config = dict(
    n_layer=8,
    d_model=128,
    n_head=8,
    n_kv_head=8,
    head_dim=32,
    d_mlp=320,
    vocab_size=906,
    activation='swiglu',
    norm='rmsnorm',
    norm_place='pre',
    norm_eps=1e-05,
    positions='rope',
    rope_base=5130.0,
    rope_fraction=1.0,
    qk_norm=False,
    attn_scale=0.177,
    bias='none',
    tie_embeddings=False,
    parallel_block=True,
    init='uniform',
    init_std_qkv=0.0442,
    init_std_o=0.0,
    init_std_up=0.0442,
    init_std_down=0.0,
    init_mimetic=0.7,
    optimizer='soap_variant',
    lr=0.00741,
    beta1=0.95,
    beta2=0.99,
    weight_decay=0.064,
    lr_head=0.00473,
    warmup_steps=200,
    schedule='wsd',
    decay_fraction=0.3,
    decay_shape='linear',
    final_lr_fraction=0.0,
    batch_tokens=16384,
    seq_len=128,
    doc_mask=True,
    train_tokens=87370000,
    steps=5333,
    dataset='wikipedia_en',
)
Each number is 200 + 30 x the weight over its row's rms, rounded and kept within 0 to 999. Layers, rows and columns count from 0. The size before them is the row's rms in percent of the matrix's.

# k: layer 5 attention key, 256x128, rms 0.261, rows 79-95, columns 0-127
# q: layer 5 attention query, 256x128, rms 0.248, rows 80-95, columns 0-127
# v: layer 5 attention value, 256x128, rms 0.31, rows 64-74, columns 0-127
# o: layer 5 attention output (transposed), 256x128, rms 0.292, rows 64-73, columns 0-127
k79,102,192,262,173,171,180,218,215,220,165,224,168,204,218,215,156,175,186,190,183,220,214,167,152,243,175,190,172,156,260,257,189,188,187,157,213,225,220,228,204,175,183,222,206,128,197,217,193,184,193,174,247,150,231,207,183,233,225,206,199,242,189,181,233,189,203,261,156,159,194,227,239,223,180,140,166,200,214,238,158,126,182,225,202,165,237,192,220,199,231,169,221,203,189,190,219,198,192,167,207,223,181,220,205,203,225,194,218,227,186,183,234,287,205,163,184,197,189,244,202,199,239,271,215,172,250,201,259,217
q80,083,218,185,213,239,221,213,206,185,169,169,166,208,190,232,208,156,258,133,194,152,216,238,187,204,190,210,229,200,194,158,222,188,190,204,213,229,207,190,193,173,179,242,241,268,223,242,161,201,232,250,159,175,132,199,210,242,211,151,180,227,228,121,239,185,170,176,202,136,218,191,213,242,246,204,187,160,172,201,189,210,195,177,209,187,231,224,223,128,284,226,187,164,210,188,194,180,184,163,190,147,180,230,220,197,189,202,267,231,210,184,197,197,200,183,166,193,183,222,194,197,193,214,199,185,196,145,226,161
k80,076,180,260,147,233,184,203,234,212,211,198,237,250,233,206,157,181,190,236,252,185,212,221,188,212,193,181,212,239,210,202,224,208,170,170,179,212,206,196,215,229,237,160,209,169,200,182,211,163,209,202,170,165,237,224,127,190,207,246,192,189,214,288,206,155,199,145,193,236,195,225,198,189,236,175,207,196,196,134,234,165,186,187,224,217,169,255,200,262,198,207,163,186,140,244,168,218,235,215,148,233,191,244,169,218,137,182,219,179,236,198,201,164,185,221,249,207,202,204,207,212,178,170,201,166,241,150,189,233
q81,080,208,217,230,159,162,189,179,221,224,195,238,224,162,235,194,205,254,246,197,219,192,194,245,290,196,222,170,212,160,216,193,187,214,159,217,204,201,167,230,239,200,224,265,216,137,192,120,185,192,204,231,245,230,260,210,166,185,188,186,179,160,204,247,141,237,198,189,179,225,170,217,210,238,174,152,192,174,187,190,181,227,230,191,162,209,162,194,190,215,160,198,185,163,174,201,217,180,160,216,181,166,231,152,164,213,183,183,225,206,178,185,222,247,230,215,206,198,190,166,156,266,178,260,193,175,207,169,215
k81,067,241,222,216,245,211,216,202,225,161,228,200,161,238,254,216,143,234,201,158,196,243,196,203,174,231,214,222,190,173,231,195,232,240,202,240,188,198,153,206,202,208,172,191,149,186,220,176,208,123,215,220,215,227,236,207,207,162,187,274,254,246,216,187,176,215,146,214,174,165,218,208,208,144,198,223,244,184,228,175,192,206,218,188,224,244,190,188,249,220,202,161,190,173,188,218,149,150,237,248,187,186,165,179,259,177,214,247,204,220,192,216,234,223,203,160,180,214,146,220,203,189,153,176,171,224,166,241,242
q82,074,180,186,217,220,173,176,276,212,184,222,207,197,253,144,250,157,236,191,158,190,188,251,174,173,163,220,177,206,194,136,226,198,242,217,213,198,177,223,230,183,195,241,194,192,233,248,227,151,253,206,161,187,227,182,190,212,255,179,227,242,192,179,156,171,149,237,197,184,197,187,172,198,192,196,213,197,213,223,208,241,183,177,216,161,224,184,168,136,225,212,177,218,230,188,177,173,198,233,191,192,152,216,225,174,169,213,164,127,183,245,159,266,199,181,241,203,224,188,210,190,144,198,228,184,152,181,211,161
k82,083,213,199,207,169,227,246,252,198,228,219,222,232,217,162,218,209,233,173,215,231,180,198,234,214,197,158,211,235,242,194,233,196,192,231,174,185,218,216,274,163,197,207,200,165,169,222,258,132,192,220,186,199,175,222,236,153,217,160,136,149,212,224,194,157,183,236,168,175,170,192,223,174,255,153,224,209,203,226,201,205,236,238,225,191,217,187,227,194,187,191,232,181,187,245,186,180,257,180,186,221,181,278,206,189,154,198,199,213,215,173,219,131,199,213,250,176,209,226,228,200,145,206,260,163,189,243,177,175
q83,071,224,208,228,112,188,190,197,165,212,192,230,202,157,170,199,173,241,201,188,234,165,170,187,259,228,156,197,223,163,241,203,237,195,200,169,218,198,181,218,211,157,200,204,173,230,191,209,243,177,140,238,255,162,162,171,209,196,220,181,224,197,219,187,263,186,178,152,233,224,190,197,176,214,167,174,168,231,200,182,153,198,221,136,163,210,197,132,164,169,170,175,227,187,185,201,181,149,145,187,229,240,192,154,201,238,200,187,245,166,217,193,219,257,215,191,210,218,152,185,202,240,240,214,226,184,257,191,195
k83,075,179,177,226,206,167,206,174,145,177,211,202,157,219,151,199,191,207,190,213,207,228,180,204,215,231,194,169,220,210,249,175,242,210,208,165,227,196,221,148,222,184,202,173,152,179,174,161,259,201,229,172,206,246,184,199,206,168,177,295,185,227,169,185,169,237,197,189,183,237,192,156,271,181,202,211,208,187,180,126,108,196,248,203,203,234,202,167,217,173,214,207,189,211,227,200,192,176,233,191,212,237,170,172,254,201,187,189,253,185,164,241,218,163,202,174,154,164,171,213,201,143,157,182,236,231,177,209,207
q84,074,184,220,173,199,235,197,206,126,221,207,179,222,257,176,164,174,214,219,278,188,179,173,229,229,155,168,205,219,169,203,153,244,247,235,169,209,150,200,233,203,177,158,220,207,237,188,201,249,248,152,210,226,143,192,179,169,195,234,200,134,193,239,186,204,161,166,228,148,195,213,195,224,203,237,188,243,195,232,211,195,217,193,191,209,207,186,204,218,176,232,173,214,222,220,216,193,129,171,183,198,212,187,224,221,201,207,190,226,201,187,224,158,248,194,185,173,196,183,255,250,208,174,250,256,236,252,172,247
k84,080,181,184,243,208,163,209,146,150,180,177,172,213,197,173,207,184,185,181,234,178,236,172,186,211,176,155,232,221,205,206,214,277,221,196,215,240,217,117,225,220,187,220,144,196,214,182,142,207,247,207,207,194,178,165,206,220,138,202,198,207,260,238,173,212,214,188,196,233,179,193,168,228,171,220,189,251,214,192,171,203,204,192,182,252,161,198,143,235,229,227,160,191,187,193,167,208,216,217,222,238,226,190,137,233,197,183,224,299,174,161,208,264,184,218,176,199,166,206,212,228,185,210,146,178,213,183,215,204
q85,082,239,225,228,253,196,200,199,218,188,210,208,164,157,245,226,203,208,205,242,251,184,197,207,248,236,216,183,203,180,225,229,160,129,170,185,222,205,184,173,251,222,186,190,192,177,132,184,217,210,201,235,215,259,254,254,243,194,214,163,226,178,197,186,235,210,200,195,186,262,185,217,216,231,193,169,196,191,225,199,178,200,160,213,189,188,199,209,241,244,184,198,222,212,198,204,270,221,213,181,265,267,178,202,216,186,179,167,205,213,183,143,228,195,216,225,202,236,173,139,214,214,176,238,228,110,188,247,211
k85,081,228,252,252,186,192,235,194,191,181,243,209,221,173,185,213,191,160,166,230,243,232,184,219,214,227,217,223,203,126,238,201,158,264,193,158,239,170,207,199,185,180,222,227,227,163,206,236,244,160,176,175,171,225,216,275,232,180,251,211,227,177,181,220,174,141,239,260,157,172,230,188,230,158,132,194,204,182,236,185,209,187,159,191,175,231,178,237,188,226,210,195,222,198,161,208,192,225,223,197,208,248,168,226,211,182,209,221,193,186,216,188,203,258,193,245,173,227,247,238,185,228,165,240,166,202,169,205,209
q86,087,174,208,193,155,211,241,232,180,194,243,218,225,211,164,204,204,214,178,186,184,193,208,185,221,182,210,200,222,188,128,251,257,218,211,179,200,216,235,272,183,184,196,209,216,213,212,196,198,232,236,206,219,244,179,210,189,237,156,265,205,173,164,173,224,231,245,183,197,205,203,185,179,162,228,286,239,196,204,197,255,209,321,245,164,256,189,197,187,204,199,208,226,196,212,212,189,141,213,217,189,189,232,196,222,167,207,186,202,206,217,219,169,193,214,211,230,189,183,239,130,185,167,156,187,208,217,258,231
k86,090,184,208,242,233,189,180,197,189,208,182,209,160,240,181,200,215,240,223,184,171,170,181,195,202,231,216,159,232,229,180,187,285,241,191,187,210,225,155,199,247,227,187,148,173,202,233,228,206,276,233,214,250,178,197,174,152,237,163,265,212,195,217,180,178,164,165,149,211,237,180,186,233,184,204,144,194,188,204,210,204,213,210,174,176,161,224,154,217,187,206,216,209,171,262,246,173,166,215,236,186,197,212,151,250,236,230,193,186,187,185,203,228,144,151,198,187,225,199,207,155,176,219,131,178,232,246,199,219
q87,097,212,209,188,186,241,213,152,201,230,206,237,228,227,220,241,198,174,218,255,182,206,146,191,184,150,180,168,220,207,247,88,219,205,199,213,210,210,171,190,205,188,238,188,176,182,200,220,244,158,175,188,251,187,203,229,216,195,226,178,177,198,154,175,173,184,206,161,161,229,231,266,220,213,245,146,171,181,197,204,153,199,170,183,175,161,190,174,224,204,243,193,190,175,181,205,234,197,229,257,201,138,236,203,226,161,202,220,192,173,160,148,267,189,203,208,188,212,175,182,216,145,208,166,180,218,189,158,248
k87,101,150,199,210,192,185,187,237,156,194,186,205,185,230,197,232,179,223,180,211,204,228,149,241,231,206,203,197,187,201,202,197,209,253,177,215,230,203,202,183,162,203,143,137,188,169,182,143,228,192,220,232,185,182,195,186,220,188,193,214,170,120,173,190,227,189,197,178,245,277,169,143,231,179,226,172,201,198,211,203,158,190,191,221,228,204,256,173,223,177,232,207,179,229,156,192,236,249,259,202,218,206,165,228,246,197,272,168,236,250,236,205,147,209,155,201,194,178,197,216,186,187,175,149,192,169,135,186,156
q88,087,154,194,163,194,175,196,243,193,220,196,280,223,211,206,179,247,209,180,205,216,263,182,193,220,185,160,243,252,186,250,229,132,179,176,247,191,180,213,236,208,173,225,182,217,206,168,190,190,226,194,219,218,256,189,208,192,234,178,240,244,209,266,189,182,185,196,238,171,177,208,235,168,195,160,188,240,136,202,167,199,181,157,219,219,203,208,212,212,162,188,197,197,234,155,212,209,196,115,220,201,175,153,256,181,244,208,185,186,258,161,189,134,230,197,219,194,214,216,190,190,167,222,193,215,168,183,233,163
k88,097,210,200,228,153,206,179,143,213,159,222,208,197,201,240,216,194,229,258,216,194,225,226,145,198,187,192,229,157,205,223,230,190,163,206,225,189,184,189,195,171,201,187,141,198,209,185,157,217,174,207,204,142,179,201,200,243,236,246,321,196,167,207,218,152,242,218,228,189,163,242,201,250,213,187,193,226,224,249,204,179,188,221,180,258,167,221,194,185,199,180,236,186,249,210,200,170,253,199,264,159,243,130,184,225,214,192,232,193,183,183,221,222,206,191,185,186,195,193,200,204,178,244,215,250,236,235,188,168
q89,107,204,179,205,219,188,179,190,203,199,233,173,183,206,226,253,265,201,203,168,221,189,200,169,202,172,233,226,200,194,224,207,246,173,150,194,251,189,175,177,166,231,204,214,207,196,180,157,228,177,187,288,228,210,206,194,208,144,203,185,155,210,239,193,189,211,188,217,139,179,215,181,182,193,186,136,228,194,191,199,186,202,228,212,188,269,116,190,194,165,158,151,179,201,206,180,173,142,184,216,242,227,143,204,228,239,184,256,244,207,156,192,116,231,184,231,215,201,171,194,193,242,201,236,185,154,185,210,195
k89,105,235,211,218,250,197,167,219,192,194,225,151,247,202,277,199,142,146,216,163,237,179,204,171,183,161,161,207,183,176,250,176,242,213,169,203,214,234,208,271,180,193,229,227,211,205,218,224,231,188,96,236,176,221,206,166,218,167,204,219,148,197,173,224,153,238,208,228,136,157,219,187,213,180,164,189,217,181,185,203,178,229,187,191,221,214,191,121,210,215,206,263,190,228,174,196,201,214,182,160,242,191,170,206,206,211,173,180,156,223,167,201,205,225,240,210,207,217,199,210,209,251,182,224,206,170,208,198,237
q90,095,210,225,164,192,167,248,164,253,194,186,184,225,195,194,209,193,218,191,246,202,161,159,190,197,160,197,246,205,205,205,214,186,225,212,259,152,223,164,237,245,195,222,198,232,171,178,193,159,198,207,255,210,190,202,223,164,244,145,229,175,179,186,185,196,200,193,207,218,148,241,216,237,162,260,195,223,156,189,219,225,212,158,196,153,223,152,205,191,234,147,186,228,157,139,148,220,197,218,221,248,220,142,187,186,226,203,189,213,215,171,248,161,131,203,194,150,213,206,186,228,152,165,188,240,237,227,220,176
k90,091,204,133,210,147,194,216,272,190,206,161,201,242,202,163,206,176,237,188,208,238,232,165,153,198,164,180,262,194,232,251,212,186,206,193,163,194,210,211,244,199,157,224,177,202,182,227,224,199,231,207,260,166,185,208,230,173,204,129,181,210,218,252,218,195,157,165,227,224,204,183,214,208,158,148,189,214,212,224,179,206,208,197,222,232,267,182,228,223,223,224,241,188,184,144,197,208,242,251,203,204,170,184,188,197,190,164,223,219,149,190,207,205,154,260,195,203,228,250,214,166,243,206,129,200,190,203,161,175
q91,094,177,214,224,233,244,179,244,230,227,195,205,215,166,180,182,175,231,194,192,205,215,252,206,209,192,311,166,155,227,251,167,240,213,225,230,242,187,236,173,224,265,221,200,164,225,245,223,265,218,183,217,224,194,241,237,174,225,176,196,218,165,221,172,227,180,165,240,190,236,193,179,215,170,207,217,232,224,177,167,206,214,236,189,201,235,186,182,242,159,188,226,193,192,189,249,197,197,215,200,207,156,238,200,210,193,193,195,185,169,192,167,132,263,180,205,228,188,245,214,190,210,181,252,238,154,143,187,201
k91,093,199,187,222,213,240,158,177,264,223,261,200,192,195,234,234,166,179,245,193,214,186,200,237,206,223,230,209,195,200,202,169,255,187,214,207,236,205,183,200,197,183,191,230,149,207,228,240,246,141,195,202,268,251,239,239,178,196,160,183,244,200,250,193,205,186,175,192,177,153,199,126,166,181,228,224,194,244,139,212,219,173,217,168,214,182,162,233,193,170,207,243,192,240,185,230,220,191,203,178,201,190,242,219,231,196,163,133,155,197,172,181,181,213,222,216,252,187,207,178,193,209,143,214,234,148,169,230,238
q92,103,228,224,176,184,206,225,167,181,185,206,215,192,198,220,206,213,205,231,203,178,197,198,147,171,156,182,227,168,163,145,210,184,230,212,192,145,202,185,190,229,149,176,174,267,239,231,201,218,173,269,176,185,205,232,181,164,212,160,149,245,245,203,241,143,188,237,225,189,144,240,214,178,162,154,269,208,175,190,184,211,202,196,198,249,181,165,243,213,245,222,191,150,207,283,225,208,196,203,199,204,207,228,205,181,203,250,223,210,201,193,225,150,203,236,233,173,175,211,194,191,189,191,221,273,184,175,188,148
k92,105,241,211,194,235,213,231,166,215,250,210,233,176,235,248,187,212,182,184,198,155,205,176,191,202,192,178,186,186,161,174,234,179,190,193,199,205,206,280,222,194,206,155,209,254,224,190,238,252,232,232,221,192,194,230,220,227,124,168,212,184,167,208,224,126,184,191,230,235,174,165,169,160,164,160,215,212,228,232,204,217,199,204,192,215,243,208,211,203,209,174,192,193,238,286,206,218,203,213,197,235,226,229,238,189,228,281,217,264,178,199,201,150,206,185,202,176,198,196,193,224,205,244,168,244,224,156,146,160
q93,084,211,139,207,188,175,186,133,254,177,214,195,227,212,181,191,166,220,180,253,219,214,186,259,193,198,227,202,233,162,184,155,151,239,188,232,174,193,162,205,193,170,261,195,172,202,183,168,150,170,216,139,191,196,198,253,244,221,230,183,261,185,136,189,209,214,218,210,198,206,215,219,196,194,167,218,223,219,213,186,176,223,229,175,202,208,176,227,253,228,244,278,181,238,137,209,208,175,219,220,228,160,231,229,164,205,188,213,223,198,226,185,152,162,223,189,217,196,254,241,241,193,215,238,218,237,187,237,194
k93,081,209,235,213,190,183,180,172,209,216,232,161,186,183,220,194,203,192,265,207,159,152,239,189,216,213,222,251,167,221,200,244,187,188,242,255,175,184,207,211,199,206,230,184,193,236,186,149,165,216,189,153,161,246,165,227,196,221,210,248,215,200,234,157,225,229,178,206,204,236,174,231,144,237,189,216,186,201,175,212,206,174,190,240,129,211,164,273,205,168,134,217,198,192,207,200,149,238,224,197,240,132,190,250,187,210,236,195,201,161,226,170,238,238,190,187,191,166,219,194,187,228,254,170,165,201,146,236,173
q94,095,223,185,175,167,168,181,200,202,219,243,211,133,257,218,186,198,231,219,207,202,143,214,224,195,180,249,181,222,218,204,184,178,246,218,199,217,212,163,176,213,231,232,232,193,211,223,178,201,157,204,246,238,227,230,202,209,140,186,164,224,183,150,229,174,268,195,190,177,192,214,164,186,211,210,190,226,168,225,184,207,189,189,195,177,199,269,173,183,159,192,204,237,218,251,196,231,138,220,206,191,265,249,278,205,246,180,142,218,179,216,182,201,236,175,130,204,175,201,170,234,142,201,163,184,212,219,179,171
k94,088,198,200,152,214,183,216,205,125,244,230,188,146,219,229,189,256,187,246,221,178,184,218,222,154,207,224,198,241,157,197,217,163,205,204,203,252,219,226,205,189,206,188,227,226,194,200,210,219,205,181,198,236,224,249,194,210,186,209,232,159,195,216,200,259,207,185,221,255,213,184,215,233,161,239,216,172,180,171,235,179,156,194,167,235,206,211,148,237,159,222,223,196,232,201,225,122,224,229,260,203,137,213,196,206,193,209,162,159,211,198,199,216,240,185,170,217,264,213,195,267,221,198,179,220,206,197,105,195
q95,098,223,237,204,220,146,184,176,210,245,193,211,153,185,237,198,185,256,183,192,214,208,224,186,195,175,174,213,188,220,187,163,181,153,183,252,214,190,177,177,191,174,196,227,192,154,171,151,231,154,156,168,222,181,202,205,200,226,209,200,167,263,201,203,203,225,179,194,216,161,179,250,193,236,163,204,116,216,223,166,159,201,224,159,254,236,223,232,214,205,157,186,199,194,147,152,163,134,223,217,219,222,174,216,201,235,187,215,199,214,162,206,255,153,171,240,189,205,245,228,166,205,230,202,245,273,238,184,188
k95,089,151,188,166,185,163,220,243,194,241,180,175,190,184,224,161,204,230,131,169,225,235,229,220,203,284,175,188,163,207,226,205,191,205,194,237,154,185,185,180,145,151,247,180,200,173,180,211,154,188,179,250,166,210,170,210,158,246,200,238,185,172,211,188,187,235,214,217,208,229,221,254,178,199,179,146,198,212,167,168,203,240,208,193,220,156,217,191,247,163,189,221,263,204,183,134,203,224,254,190,258,219,218,217,209,214,158,221,223,266,157,216,207,213,228,164,197,205,204,193,195,250,240,230,206,228,206,210,206
v64,096,185,200,210,183,149,187,292,181,184,146,225,167,217,219,196,196,211,235,157,178,204,205,211,213,213,203,224,231,165,203,209,167,225,204,242,247,138,234,221,237,212,157,202,237,181,238,193,242,216,214,213,238,238,221,185,168,166,197,196,148,192,242,206,233,160,244,210,205,205,138,186,166,225,204,180,218,222,103,215,212,161,162,157,220,236,236,164,173,208,189,166,169,194,201,175,210,207,191,223,187,211,134,185,188,161,223,176,235,214,154,247,208,227,185,139,246,171,169,198,213,229,179,168,193,196,203,221,204
o64,086,230,172,253,264,184,161,220,218,162,246,168,206,200,215,213,174,224,152,209,193,181,217,217,193,191,236,149,190,232,188,269,108,234,220,200,196,235,194,196,174,244,195,161,202,187,149,197,168,184,216,178,179,199,218,174,188,176,223,246,177,211,151,206,187,154,200,265,205,221,202,220,199,238,206,186,190,243,211,234,179,203,224,229,189,228,242,202,233,185,191,202,194,225,196,269,211,188,219,174,123,178,213,210,168,184,182,188,195,215,178,205,107,163,155,206,198,197,178,186,206,176,220,240,246,214,170,154,163
v65,085,182,198,204,182,162,241,172,196,203,176,134,186,249,214,136,208,191,193,200,210,186,213,165,175,153,176,182,144,178,240,155,210,187,214,203,226,251,196,193,216,193,218,189,241,154,208,227,213,185,186,246,212,158,219,254,186,157,169,198,207,179,175,170,234,209,206,191,241,175,217,229,224,144,239,178,207,212,165,208,240,207,203,192,237,138,125,184,241,202,164,189,220,187,163,158,153,248,209,168,245,207,248,206,138,242,165,235,234,190,195,176,203,191,174,197,255,254,194,230,209,206,178,252,215,192,196,186,174
o65,095,153,193,194,173,249,203,231,193,183,212,207,226,193,188,188,188,241,233,170,202,220,207,202,232,211,184,156,214,213,141,217,226,210,231,182,198,184,192,248,168,249,168,183,226,181,209,216,232,214,223,168,161,275,253,176,218,251,215,188,202,241,235,193,198,189,183,169,199,248,174,200,199,211,226,238,232,183,199,234,183,214,195,209,234,182,212,178,189,231,236,244,269,217,193,159,187,137,210,207,174,164,204,243,226,211,310,172,167,165,253,155,209,265,217,237,220,195,219,224,226,191,171,181,196,208,263,194,186
v66,091,229,188,203,222,267,203,201,202,241,169,178,166,259,202,165,173,241,245,182,131,161,224,165,184,160,220,221,199,241,239,119,209,212,173,180,203,157,170,218,231,180,235,190,207,182,212,159,189,137,189,184,196,227,152,161,227,186,179,223,230,175,154,173,246,223,188,200,241,220,236,217,221,171,156,214,211,227,174,195,203,234,141,190,182,169,169,201,215,197,220,244,189,156,240,242,200,191,220,237,249,239,211,160,200,224,221,236,211,194,231,147,238,219,226,221,188,197,202,209,170,141,236,223,187,216,209,204,197
o66,090,156,168,227,166,209,196,213,193,168,208,247,219,147,174,174,184,169,224,198,198,203,184,191,191,181,132,217,207,150,153,182,212,207,231,153,165,208,216,204,241,222,183,194,225,249,145,200,194,222,208,206,180,194,212,224,221,197,249,191,217,252,230,149,161,221,147,127,202,200,203,205,183,202,197,256,151,167,246,154,250,188,247,211,202,139,211,226,195,198,210,193,233,228,134,178,176,208,243,238,186,193,211,149,202,222,223,228,206,265,208,235,221,168,197,171,225,193,179,161,209,190,178,126,209,237,202,220,181
v67,103,249,198,200,184,191,219,228,158,194,210,221,170,196,207,151,167,195,205,150,168,218,179,190,200,175,205,193,187,224,190,245,190,251,242,214,170,178,195,186,223,162,231,205,209,177,216,199,194,189,206,131,184,252,217,154,164,216,202,231,166,227,156,214,158,204,219,156,220,141,156,144,181,273,194,190,204,227,244,172,251,221,244,137,217,214,217,179,139,211,177,125,198,214,185,240,173,181,204,199,203,139,220,167,215,199,183,213,194,248,218,233,220,196,179,200,211,207,235,198,175,252,259,175,161,225,247,220,204
o67,104,203,236,198,203,238,217,187,179,205,228,247,202,183,179,182,182,210,167,148,187,165,208,201,189,144,218,177,164,229,197,179,189,223,190,283,207,218,209,164,173,206,197,210,179,188,156,192,173,182,175,248,246,157,174,202,228,223,204,222,196,174,195,179,155,192,179,213,188,276,156,190,240,210,242,263,175,155,208,250,168,151,240,167,212,241,208,179,146,206,162,209,179,211,184,185,186,202,209,196,220,195,190,218,215,206,208,216,257,262,192,187,285,175,146,161,212,228,139,222,182,210,218,166,244,173,157,185,214
v68,099,242,205,190,162,197,212,189,171,244,211,182,208,218,187,234,190,222,202,224,206,226,178,223,225,227,220,169,204,223,216,211,246,208,171,229,206,200,199,207,210,201,206,174,236,124,199,141,226,188,234,244,204,188,168,215,174,230,186,180,239,220,203,221,206,217,214,162,264,168,217,178,211,139,209,230,219,194,193,271,188,154,210,156,204,233,171,169,189,191,198,242,197,143,196,209,217,134,266,148,199,161,227,238,246,219,282,173,172,219,223,175,161,226,174,231,171,188,197,194,246,163,151,263,217,208,199,202,161
o68,101,195,207,186,166,222,244,172,199,138,167,145,213,201,150,165,201,188,194,243,225,213,158,246,163,268,162,208,193,235,236,229,174,189,181,147,157,225,218,217,230,161,225,195,195,199,185,218,146,199,226,195,225,201,254,229,186,189,218,209,165,179,228,206,177,207,184,211,223,188,202,204,203,221,171,212,175,189,191,213,215,172,169,224,207,208,147,221,202,247,149,181,179,151,182,224,184,224,183,202,243,206,244,238,189,198,191,186,155,163,267,255,198,160,158,273,258,236,210,235,213,148,184,205,168,241,224,208,233
v69,094,217,189,235,184,264,192,197,175,179,135,164,218,175,186,232,186,248,232,219,172,180,206,180,284,161,233,177,186,186,180,181,217,207,171,214,232,239,153,221,196,241,252,244,229,161,173,120,225,234,221,233,191,208,214,212,241,172,171,171,222,234,210,120,226,184,206,211,212,189,228,209,192,225,222,214,188,185,122,264,264,227,182,210,202,229,212,187,195,245,245,180,185,210,212,183,176,201,188,217,210,213,203,218,190,216,229,204,193,237,196,204,242,194,201,221,146,176,177,220,146,229,165,186,201,214,162,182,168
o69,096,223,167,221,219,148,218,201,221,157,143,206,224,139,224,194,205,213,181,187,200,211,220,196,111,251,143,184,204,224,197,271,194,209,193,217,176,146,191,189,201,167,229,203,249,234,242,188,170,172,217,204,184,179,183,217,179,229,225,235,228,178,199,211,192,215,183,177,179,196,243,136,208,171,159,161,243,209,244,166,167,204,220,204,221,161,193,264,227,202,202,245,195,206,226,219,147,182,198,243,180,222,196,209,161,243,229,290,216,230,187,191,180,186,214,196,229,219,228,197,213,191,142,202,208,150,224,173,169
v70,084,196,311,218,196,210,169,175,215,146,225,195,206,239,213,186,189,191,191,240,219,211,179,221,265,183,169,198,218,200,201,188,231,133,187,211,256,222,154,229,190,160,196,202,207,233,229,206,118,181,224,196,205,171,221,200,193,220,154,209,232,237,207,180,189,197,253,141,174,173,232,228,192,203,159,201,248,170,224,208,152,163,217,214,210,209,160,221,199,205,136,212,188,170,166,193,215,137,190,168,214,231,213,223,219,176,177,193,197,157,182,224,221,235,185,252,158,162,166,204,209,172,234,166,170,194,178,235,165
o70,076,182,155,242,273,183,229,144,174,223,178,225,152,190,217,201,233,152,186,252,273,185,200,200,225,194,204,203,210,199,255,204,189,188,148,171,226,204,218,209,230,177,182,227,168,188,214,209,231,182,143,170,167,192,209,220,197,141,208,177,168,171,158,177,197,254,139,162,212,201,153,143,190,212,168,221,187,185,190,174,194,190,199,156,199,214,186,146,171,183,265,188,248,180,145,159,214,212,202,166,154,210,197,215,160,189,214,183,169,201,193,151,177,184,183,186,213,250,220,177,162,208,181,225,186,261,230,198,198
v71,105,168,218,177,242,211,206,212,187,168,207,257,222,193,189,234,180,174,195,188,201,132,168,194,194,191,243,262,185,230,226,197,211,204,189,211,216,226,156,214,163,181,211,235,180,229,201,220,194,194,179,126,161,197,180,217,214,209,242,204,200,195,168,151,132,235,194,191,216,243,217,224,149,181,191,208,221,176,227,168,239,221,258,184,196,216,218,207,214,156,226,163,120,243,219,256,176,233,192,191,190,198,195,162,204,240,164,231,219,202,211,255,230,266,172,189,127,177,191,244,199,258,234,155,206,212,207,209,209
o71,100,263,191,275,186,162,158,227,200,244,224,221,217,207,190,265,188,183,198,167,207,186,261,117,177,187,161,243,170,209,155,159,249,152,162,196,203,199,176,176,217,219,173,206,212,194,164,178,176,198,153,175,245,145,169,187,237,247,189,213,174,214,189,219,145,190,205,153,198,198,180,206,219,199,217,148,218,161,204,174,174,224,199,215,212,175,227,223,196,174,161,205,245,217,204,132,176,179,171,227,203,198,184,176,177,210,219,260,237,215,195,187,231,198,221,216,171,180,209,181,147,207,234,220,186,233,143,213,225
v72,117,198,171,227,225,177,258,158,246,212,187,215,204,160,216,173,170,191,236,168,168,263,200,255,174,198,177,204,192,200,227,240,212,274,194,202,190,251,209,211,195,227,197,230,214,229,202,190,229,175,213,239,208,150,242,164,209,189,201,182,89,210,169,246,203,186,204,214,243,218,222,180,188,216,188,205,204,179,183,206,210,158,223,175,203,233,182,129,185,221,264,184,159,158,213,228,228,198,164,205,169,192,195,207,194,142,216,253,146,216,186,223,202,181,184,244,174,158,194,188,227,201,205,134,209,189,177,154,215
o72,103,195,180,165,158,218,137,210,195,222,206,189,176,172,181,216,179,188,186,163,197,176,206,194,196,219,222,198,234,245,228,166,138,186,261,266,208,211,213,216,170,215,230,189,164,209,196,172,192,196,256,148,156,193,197,215,220,240,207,180,251,167,194,213,217,232,171,168,193,160,162,220,165,207,234,167,174,203,157,195,169,215,161,208,244,240,230,187,217,158,141,213,162,207,112,208,206,210,190,216,263,168,245,185,166,206,212,236,255,217,198,209,227,169,155,227,212,228,181,238,196,218,202,158,185,256,194,175,155
v73,087,230,212,263,161,219,172,220,193,289,217,245,211,197,189,172,171,222,189,156,165,224,205,200,228,228,239,157,183,198,226,188,161,210,211,230,220,198,208,192,208,206,165,161,210,206,205,188,221,203,228,151,224,205,201,205,221,197,260,140,227,177,191,194,238,188,250,168,219,228,207,168,215,226,171,168,192,215,175,234,238,234,173,185,187,161,191,262,138,186,164,223,221,238,206,172,223,224,196,164,243,198,129,223,217,205,209,225,174,235,240,169,191,218,241,191,140,260,241,248,214,254,169,191,188,194,202,186,243
o73,088,213,224,175,239,151,259,187,230,160,199,221,216,227,212,159,228,188,186,210,222,171,174,201,158,175,195,212,200,161,147,269,168,188,217,173,141,300,207,189,195,226,232,228,215,235,176,179,163,209,235,235,197,188,152,153,126,202,159,147,204,204,207,217,184,198,189,237,202,196,250,235,181,156,202,218,162,151,205,213,180,214,186,232,251,194,180,215,224,245,190,212,219,167,129,222,203,190,194,190,189,183,184,160,185,196,254,240,231,201,173,178,228,210,205,213,208,178,180,200,218,184,208,159,231,158,177,200,240
v74,087,187,144,198,185,212,235,191,202,165,217,209,154,159,212,166,228,187,143,181,194,219,162,187,184,235,173,184,212,242,267,199,206,236,192,269,180,236,160,192,189,215,198,146,180,129,130,202,212,191,249,236,153,182,243,190,186,225,168,215,195,178,190,216,146,148,233,207,182,174,161,232,190,182,163,206,224,208,211,181,144,228,221,206,200,159,203,186,172,212,168,226,248,175,221,192,158,214,176,253,186,167,177,217,208,208,226,207,237,214,179,150,258,196,183,161,217,234,178,198,219,180,216,205,156,192,141,177,234